python train.py --num_attention_heads=2 --positions="rope" --qk_norm=false --attn_scale=0.177 --bias="all" --init_std_down=0.0764 --max_grad_norm=1.0 --schedule="wsd" --train_tokens=93250000 --max_steps=5692 --dataset="wikipedia_en"
Each number is 500 + 25 x the weight over its row's rms, rounded and kept within 0 to 999. Layers, rows and columns count from 0. Numbers have three digits each. The size before them is the row's rms in percent of the matrix's.

# layer 3 MLP gate, 384x96, rms 0.0762, rows 202-383, columns 48-95
089:477475534516496485515496524474543517469514472492539476496493503471471503535517506490513502463466492506459548528494505524509489508536509520516468
101:499530503556491515552492476500472527510474492493485485497495526498511526484515507472453439515504492492447480492533489497490490532501522496478539
098:502499498472545495510483509521529444469503486521458486504496518495545471501510499452476510524488474514518493537504474504482522521517497509465484
103:535476530538456496539519516463468500492491448490478526496475486489497519530491452468493471510504531496456516525475498521520538515485517492512529
096:513522460525509488507540482459497473513476496511529472489487491497513502512530519496479525489466506517472483464497460495552500543460496492512501
095:503489520468426493496476491503500487470511500491487517520504534482506534464488477509479513504545475518514459482467506508550463511508494448547531
108:538477533532479474452490466466499469477531502467520458460466503491510508520503528467491510513477494521484465508506493473452483520518523503568531
096:460538481459476501486489528530507530491475514518436479505456493478508494483515551513499492512534460494526536470503511482508480461503490510496525
099:497505481487522469514511532473514490514467498493527537505510573504521480520522460511510513477497473526475464455483488501515482521515565554507526
101:534505531538466527521540527505488489514517500504487510501475488565511509552528530464475543497476460481481528486510485488465496517503498478490505
091:516483460491486541508497486509523543491451534525506478548508519476521479482485508508485494496492518456477528520476484459538494493495483489484482
094:480494480510498499499510506467521476512530519473541530462470497480510490479482504464507501520485461482462490559483517478524523503471485495484466
105:522466529488530510515509480499483506540551495506513469553494482510500450518505535520499508534514492508558532491495485517466481462461498521492486
095:466512457481473503496490476539531478523509499525500496509524527487507532463490516468493518500482475497494525522495496522485554505487505471497498
098:504525508520502498573520505547478477482507490481512532526480512481503506465482483519466547504461496492473458501483525502515503476501529516476500
095:471512511477447461513503523510508534490483496494440528500531523513492467541500477504491515475494475509488524519455449483496518531496531542483506
108:485519488532468515545500518504451543520539505435505515479485531512461507510454459542463531518510469482477483506480477465470508521450483456504507
104:551551478520461497501490522519512517497457487506524500516532472470505510480501484480507480459500478539508481512517533476504464471496561496512516
095:496476541524437512508466535495526506535474495502504512467492533440522489514439481554504543467498509476481509490463537499564477528491465501478497
095:516504523501488521482525481524489506519510480511452479536524476480517528508489558489472465527543494537504470517507499477501467458521499519527495
099:493550484484536491535458493473516498505484476486446513471487542535488511488487477488469485490469504457458452536493469523507527505459515506485470
110:499537518488539500525502523525492480474487528504503498533483472508476520540447520447465465494519483491527526500527503497509471488510513525503474
089:522494513522548493531514521480484491515488459455464498511484494477483483513497492514553496442472511512561491525497470484473535510559521485461505
091:479481505514505477530483521529521518506464516505487450455499474503517537510498541525501474493495483491466543444489527503565463521469534486526457
105:529519517461493484513536529534505484510501515500463509519520509463498510507436545484506488520542536468550547514485545480497483519491471496490525
104:512511501469493505476523486513493517458522478519472470490498483551489539489517529522468533494507517529509488520507478483493517542497466549509452
104:524535472489461482494504540487494530482530512480530499547531467485480546498457495481518514493475461495533486502528497501469504512542485505478493
102:552507538519475499482521519504495504455502484526477498512514504507562476544514546479508491502539454513476537510464483501484471496499540515480530
096:530461504527519503500470518541482543521502447479511484517486523497483517497458468507467475504482533464472505475525483513501475494534512512494478
105:517503514525461479514506502488483462514492448519470473474483487532494559513472484497473527472500488491503490515503457515503525480535536529483495
093:532495513490493503558498505532459507487475532526499527477428512498456517463469493493538510505528505494487476555487534527557468478489467498500507
095:533542509495436521526495498459490535497507518472444503517520492479515480527485487474497486482484515474521470527477508509517524471466495480513438
102:509468452541497484497511475482500511542491517532533496481520545480509454502515483516471505483506495474448515490501517514492536500525554542463528
099:486446489465495503520523469552536509504518525514499483517469531507521504489501496521469467489516526518520563521483492521506527513519471522520460
088:516541468531477497542482485518501523495465539528507487469504499490488480510522474525525501535501508500495499475514524491482531457477512486491561
109:521512529493482478467532467543524487507469531515492456552527462530498471497510501508475524499562518519515503518512462492499481484547511497557482
101:490474516533472491514511486528558496549459531500472472484522488450522520485488459526524529527497476507486520496491497501499530526493499462515508
100:512508524490481504538546483480514490507483505527506454505538464496491514524490489473493481447524510495495516542527500478497510505493463491486459
094:521522514507505481496486512517548502526497497446464505533478487509493486547488485527469490497508527487546477522516536424517504513511486481507455
109:497512495527525500513500430499483500550518496498463472484536477523513536505520502451488495474512514462523482493522494500535523527536482528494454
101:542488497513429526518529504502507523513453486496509517460511501475471483486537479470473502490482532524484521496486519497451482504537476477516500
108:572543493531486533536496486518509518502503489480495527531525512502508519500513479480487512482487476502473465558471503469527501449482528504497491
098:541508533470482523536479473497516492542448485513460495494523485529517535504464524507503476483545497515524468491488480500537466513523504536471480
096:504516496519524500475544453500507487462482506526475460509494502471477493466433535459489481462517513523515551505541484495493489509524524509470479
105:527500514495544483513473487517512520490534478498467485482542519497486488530486492507511489468504494513500485493499466526529490476463504530457463
103:489490437508496492517517511521517542523489447522528523492510497495509471506524488474503454494508481540483485500474502473533460491466564548487482
105:477525511478483512490491430489525558542511462547472478525506490505480521504484506525483501490489493492497525552510493444458487500517506526490509
098:509506510500510494523558477522543457478541481536502450478469449509516508509490478514510473497501485534513515516560512475457531532538493502462506
106:501473492528522483479531521523488534500527437507515491508502512451492501487495490550503507519526499468480486496511506471488538477466537461500498
105:471480538551510537486484405476527529498501515495502461496541535501499498502483482444494447476475490468515481468470503491504519534485519511525491
100:462502509518456487540485489524546499493503506498473475502490509511522544484528476480447508530538516481539446476466489487522490505463493497502505
097:496528519458531494547497537525493514543468500512449482528535511517487495504454526430456536532522493501499471493476495468479483522503490528438519
096:520472527464539474483454520449501456465463486564531481495487549501516485507486522546512515524491520492493504450499486472541463513536484507490518
096:533485549472505542510505458525488526550457524477490497516490505525525487491497495516494477497528508456518460473474499491528458475494468532495507
102:511539474502461473484482474525497488533489447512493532510545512503539468488497479507441512480508521523517506456481491492513501487480513520495518
103:523493472533490513475533491514468534498469487488472442501491491492502527455498508468470485460492446453483473518521526454509524472468525501512539
095:517514521552517495480535522530497469541462509501443495471485500489493501470469537470472462490483529508509513496508495458482488487469496529489472
108:472510517492474479539531433528505520559537504494508468489537518475521490495520506502512509455531446458487510494526475488545465503514507488502477
097:579493461520466514490493506509514495468495476489478505476465491461470535515516494542526529523507495494473486488517496491511524510502491500508471
100:499515519525537547545475533480462476537531533481492471507471548469509506487476465494502455476516496477492461488468493524506455512483461487507534
094:500526460475493521509525521460509500562498519488460551485504536496496471506477460469464467487511486510479524531463487453534473541502493538473523
096:525470508512492503518493436488484489491504479537500502540519505514457545531529477481520482521491497476501498528513514472455496481548523504525489
103:502499544521451541498500495463522483496474498544457516460527483514475504533495478481489488510476461526485444515458528467473507495501516547509518
084:453473504480496502458506534483514520512530482545527522486515529499463508501510497501434524504496513475509473505542536484531476475458480502446482
087:487510485532552467480495485554503536475528510528449454519523521501508550528445483481500500492475493470503540527513510511526537476522466486488471
099:524452543494479472525491513480478500493513526533520484519458515498495528529516485494436503516488482497516438487546498516526455518524489504494525
111:508472488527512499529512448475521509492538476484493533487511538516513496488527513485471497483502488522507534510527470470472489460460504545464508
094:506483487553475535556510499518519492515469464534536492491538536488532488464480450490479475504523473453483538512455516540483503459498492494491492
113:510477501521483461527526499510524492502472508473497520532519508459508500495499510500489528510468523518504520531516486443531506530516490545465489
100:462531524541506564497516511527517494508484505519503486482495487514502511526500488517492514454482457530550462493529498490487495474523492484486526
100:491528537512482532493552466486536526523480448486549537488506467492478462531505515501512530492514515486488544492477505465488458469507504542521487
101:492467542521542459468503520493477490495478525503488459510470494482486502503471458474486479507492456470462464515545481511486483504541529486472484
106:490494536526507506552521493490482519484495510528465508520483499481494535498492469525504542479469468507503439535483488524477495469494543475509535
100:487516493574482529530494478525524479479471486504441506500453517484492528487518482482481479503482479472521475520500479500509490468501503578518454
095:520529491489532475494531505464475520517494461491487522527508527471499532494490540483500529490489520508509470474456522455461513502559494501510515
107:503505509544497506533544480448496479487537439494513473517470494475485511506491464503510508499479498504487520514532472448525509529472499505522466
089:480510509549510479510512476540488500525551518492438465509516488504477492513459478453502520495522487519463482534478506478460508441517520514517518
108:502474507490486529488538513452536488500496466501470500473465518531482529543473459473489479481504458494533490514495527475462514519486539486528476
102:559542524528545496537461483484526516525490516516468502564528515500497452468501486523506506527500465471533554538503490523522464470507528522491456
103:470504461543510501533528534501451520478485507512466472490483494509495460456505488511490526512523467517482497500498541491525495474460508516524515
102:474500492503517488525535516476457491485494523487468502492490505542484508459528457475498503460502450458482478517472477495531461502499519509476546
097:525476515490520510454523496454488518519498485525535502482524496487497489500488474471528507564496465501494496518537480533506482546546506490533512
094:540537469502498491485522482502495518525462447504512500480474460521488489513511565507496478486510517475466531516517518514478478510526514494454477
101:511488492491493521471514525495527509469496525553493481509514490525515503502491522510463506525486469496499525507456519530465461495500492508523485
094:541446509495502483492474556488507468496439478504510537498520504522509507516501522488457512478525504515556505518489472525471489515491513525541498
101:500488490497476524487497475472499492522511490548448517520517528470488553522439511470467453542469472495472518526522548487541512504490526504461501
101:492513516540480515501520534544462495517460458494505540495477509468490496512510473537520489494523495544499524540453515475467489521499519501515492
100:546511524515434512528468477488520540509506513471470484477544533449527515474521470485512523490474507512534490486456509469516510508429474533513496
101:492470502545456531473489525497503487506458519496462509490494509516514475499515469524478485472500508469447472465443457525512497500497495547522481
094:532449522502499471525524441498473510510534540528496495525521504447560509523479502475524500541506449485489492528467505488508531509535548511485502
101:516500480507494457526532536462513529528489474474497488479546510478532508472537501519537478505486522506496518490527508474478487513520495531519496
102:533501502538505517474526481494479486517501489495519509493467487504463536498525467518530531477479473514484463510441502484519495512537471548506515
087:482522537472475484504494499525505507497519522514546467495534482537500524466504530520499509512501514504471484474479457524471516475537531491418479
096:515515524485474499516544505494448512540529510476470514524507547493500479523519519449488499460501477481478519517485486509479512530477469474492521
092:506521499509505567486546500512473472461511518504488554489465442461524524517468469519527492492475488551488510474501453468471495492543534531517508
105:519461526492520519512498426527493434515543505519479491510482522525485541548473516488520487516474480527506514482512539482529475533530478522505526
103:554497501520439471476487488490490497503529476484479474502488495489479461499506504502510516483537485463512508508529482460504503519533516532553519
098:497474506533493535510543478487453487491521528501538532542482499510501517479512485480484471510510484467540449451514448476503533502521465509527545
095:527493508450511572486478504519535484505525505479514477488497502522524503477501517476518469498555524498532513467468468531478497509516454542514489
094:510524536517502477466494499508536494476507517479500501484498552522562477523495503488516514515503518447542455494517521522548482499517492495536481
093:491507494526483492470533507497562517468496537519481503469535499444534475513522511486495498477524516541485488517521533508534526463488507528475486
101:491495485531510491533490468496521476522503500438471520445474487468477566521491490505502473518473486513492488502498512508521451463520538520471512
092:471492521480511496483505509465466504484502489474470518516482458481544459535526526470477493501535518488484490508500479499519499537511452525513544
097:520543538532489542461521497479513455480465485485493513511527502472510481523498469487477513475486462493488496551485481513467517536525490476476484
099:493506526513478521456480507485460503519498485551519485494488511512502484464481469502491536548517472458501467465454504485494499524534460475539529
104:475522467492511468500486530508487458488504481473472511528488549492503493571506496466519477477513471531467496513500485456467508511500531550493501
105:528536538514481535532499486495515523470544508478483455478501460490524482528478489491530537513510443498534502488522506504548517517506510558511453
100:513465524512501489495538489520450547514492488463484504516486483506503494485449476498475485537484479461521509495489450489496464477497533462493494
101:522497444492460499488501516506485523536486487449467501494540465494531548480498501499488475483495481538476525500459503482500544511510500485467498
102:499525474505501510513550532552468501482463457470472499522505465484539513491435497496497493481542503494502495504481475480477475485527514518502484
092:484484494472473501538505474519524531469524466494496476467487498538548436498505538522492500518526472510531516501463503500548500457507516510535521
101:477505516512518468498518516473512480508527487473467543470463521470527499454518491524475523532475478480477474516515508525489493507475494514496502
097:497524486498512501523520497550497487536508539471482497495497562492517484499488468545452474471501508495471471512511488543459513515522548487497469
104:505521513507527496534511471491475539533539466463461502486520508469569558466494540519510513544517488491520480471472515499492479463493514499485526
105:531524491522484510513486539531474489471516496488454503503512529526511532499478462491493537504474480529526482482501475476529526535511489504523519
107:497539484530459543501503462534480493535504487537500518492537454495490488491512547511471454493487495518525508516494454484507473492496516512529522
103:522478477486508456526517522519509555475518472496491492459473511473519488507521529478503488520500515546490513518495509474520411482497523506517486
101:486477528546495503511518518475476516514565463529502490512522509471487541540475478493460495500512488517484529496532527496472495489546493497506505
102:479487505531506515485489469506457498459512500534505477526524488486485492513499468481451490530483467499524481510531520486506501456466525530530516
094:480518517468512489514526504493502539519524473461500465469497497541467495521463472494500511446481441498506510484512482475496506507492530479484456
103:548511471488505540530538507461477538472488508525477514519520522531507492496491538437496475511513501471521480531474512503483528470444517516478516
092:496538489549512476530509506507513513462497490498522493529489464515509434491499513473482527511481532497492524542488480501513504475521517538480493
097:458489460516518477485479537532491493505552542505507513463469507500493517523527496492517518508503477467528524485516525458502552470498537527506507
092:500546501553529471479486495497495526499496539453519494514467506504472490460494492492534543506536469514464472507469491486465512461481468492497492
096:522497532554464490483516504531488487554481520526522478481522510532533527483500484497492520522552508512454471485474468485556518522516491565515513
111:502518465515495485493521527493527523531499508499491506474499501481510477522489516457521507493560482530487454543507492471461463528515505531505476
102:537522518532525461539523516484482485475473511461538453505506523513439519478505525514449487537502435506505514479487519493468476468522528509518562
090:529500488483503492534517493521524504475483510463493514511549429485471468492523478536536534509501538538506503518493525536458468501518536529534510
112:472513514510534505520499502496479479515538502455506479557481490546521477472483477475514482490503456472516483500521499527534446470471492477517474
098:473524482504516519468550504496496492474494529567515490497484482524468516532509492482482483534530527494491481493514505499501541537509529478517523
105:483532512480486460487514497486488496543470489464481511495513537474500496467485503501486530478502462526438521531474498514460517538510545528458496
111:520515455520484503493496525454523480494456511513513482532480488490487460485515514491505523520509507480474547548498492452482462478528505531490486
110:490514507489482455523547483487510516516508479510496535545525474475568507520467518506494538477499492515501493467491491468462511486489496553457534
090:552477485518501481480501462466531532503524476512484487508510497482524487508432509475510465526465483486481447496479468514486518481468485496542505
103:499552484483499531495503480543541509511515517523526482518497479519485536482455563525445507480507449532504506503535495454460485484508514528476482
098:477534454501497472548478502439494534494460459488458466495503512524533534523506530531518505452500529520464496522498479521512516476463507487472524
105:508545476535507521502515492527487528543502491454490515507513462498514527506488525497499512510486466509532524527463482467489494488491541481508441
101:485491499557537498547487515465498558530487502467531492531479490458519546496495481490532473505536529492523491515520483476520521462519490470491527
097:495508462474517504502504492521482492478485505478524513465472478517523475490501499497475475522512503499481498529454556508493469506541559491524516
097:485543475504517485506496475477519493511520499490487499455458531474493488453521493493480500542475521547483530536507514468523487503504497522557516
096:480498494481519482494520520546502497473539474495524492507476504483522479527453504498503471533527468494517515518505549473504538513522499493491476
099:535515466510521483521474510468465510460496533528511455510482499507478487452496536493504483503483516537503516513527517493534528521511495510493534
095:501504469502480464498496481499523465514475494467460489514483492498529497518480533548527522477529500518558482514502533497520492521429469546490501
101:534474522455515487508559514486486490504518507470495525486501492526489504481473464478480511516516449510488530475508477500488479496517475484499490
098:518510516488520531482510482506483485536499538520462471521545531497498479494462492483518499493521481467490542466523491505476494513503489531530489
095:542501455497523505479528528472470471528502463485501522529475504447482468506514522446489473494544527502478497497460477523512496478480467510514519
099:490452480451520483472518481518520508486520480456490530497471526512504520511471483511516489520474473533454539497458531501566504480473508490512527
092:500534456543475507520478470496476464472474488461505524457503481537543530495495535478521509454510479523509488498462532486521487546499499485491488
105:513499533522434471528522474505486507475505494527515488475521475495537536517475529506485495469479481535480538473503485490510495478519482506493472
095:490461492469547483526548499513479471500530498452503498534497493516509439482466490484493497498490498521524524486506530503514467472536517490492479
096:506489514482516528476513534517452533533509531506488455519495472491502501459445507514518494492517499510561517536516510489504533467459461499487457
103:527495546487528470509551480502482503455472518536533480485505489518523528475493496481477469494458520514491493508534472494497521504537512526461476
099:525527514509482481512547477448507530553502488534492479505531477505493498515476505517516436460512479453508482447494532518491501484497485544490520
103:511484505482504523506495464465488498503500473478538525535526518490481508472485512530471464502485480466472488464511437466496483528479480496535520
102:536502498503490516494511452507467481483520492487496483463479484464517493486524486488474499509540524479535447544509488472522486563488455491555511
103:488499470532512519513535525517500487510522485503481454499481451486494484542489501494515457473479450552469474475542458494497515484511506520519490
108:534523528467497492495520487558491496479521509486492511492472462462518483521529574504529497523531511512514511516479484476521492461484490495534517
099:500493457459531453530527479514536447471544486527525500515491474497498492487464511463494502531528541546502484494507483467485518526533537484498512
100:479487529489483497481490481476537502551472480504472530472520473492501517504479481438434559470483452471526522523494505479497498487465518528489494
089:491540481510539484515509507502467501464536505499540476487474512514498448486472489522540528509545472468483528442508472492492489464535509522468506
104:454513479474506490469529504508534500510511484464467545495496512520481501441498475538488457527552491515461536493509481498493519456485523469522513
097:494528527501498528506509472517483512463476466553478459498503528483447519479495556496522520522507486549535460493520532491531499516518504524497522
095:498514534543495536499492533544478484520524471502479504490515533506538512503500516520480523464447519534502516472494470493495503509465516459436551
089:503449541517487501479486525516470479499468474498484524434498543542485514512532521471490498485476534521474540515506450496487449534507498471499481
104:492487514462526517514490472519504543540509468495481488533528512478474513486476472541471448508482496479527459481523536510490489474520519479495493
111:510528494524514505520505506545475497526514537474455525473487463469552499518478500483469493539449493521532490484485526463499493475525518500469499
094:534489497493497535511497528492492486514532502510478481469498500508469510507495455526519481473487491509501489479516535519472517520557484515522484
095:461491465512487500488476498481515501514535501470519477500543518463482497515552513529449470516509534508452476460492495525509536509550495485503499
110:493533460470493514510541508538494508509468466514524484531479458462522485500504537468507517486496480514484520473478474493500503457490516511462503
114:509548508537522513499523460510454521554536458500481501489502475488513493473481494471469514535513492495476512546532512497510477487475535527501515
101:508526484509518515474499472487493506521491489447459467491476458495524511534493506497451513544511500482492564475496511466502474490483468474559476
105:576484491502464502520532449498497502482489522508507509503523518463502510488492494501495506462469506498517447526481526475508489514514502544536478
098:550523472525487492558498509500473497475511460479489495516469505465465477476491505529475493518488513529530484526490534471545523518467462537546526
109:566543512514476474499495481504505535516540547470499505544480491496497503500489510515493551527496501534503485483499470535505468498442460537473504
110:532499502532462485494498506473538553536502457473482490511517511476544518458498492523496502510500518497539508463489514446546484512507469538474515
102:526525483507482497512518524484478501523479510462530528482506498512514486493526515476524534493537483503555473508499537533471461477501496533489523
101:520517459474508485544515505504486501462526479481528491487506522515507462495484484501489503449537485477461509502521472499485509454475566509498474
106:505492500495472552475513493503539505486505499478546512469469462486518467494526468501483474468504509485525474480491476526508524514512508501551533
101:556536481527485470512478465514532508469479488470475441505474486520531463477487501455511538500531485518498500499483500504494502503477465535544471
099:518544507519518501465491462500510538539482475482499516484491489511475502464476524515511538460502520525525486546457492467479506511476516478458474
102:555516567500519533497504467496509493498447483513498494494504478489553532528495479494485472485529495496496498508520483490439487506481524484502471
097:507479520472515514537463506534469479523520543522542509532475542522495522478528513539515532483489516465516488454524456499486497468468488499473507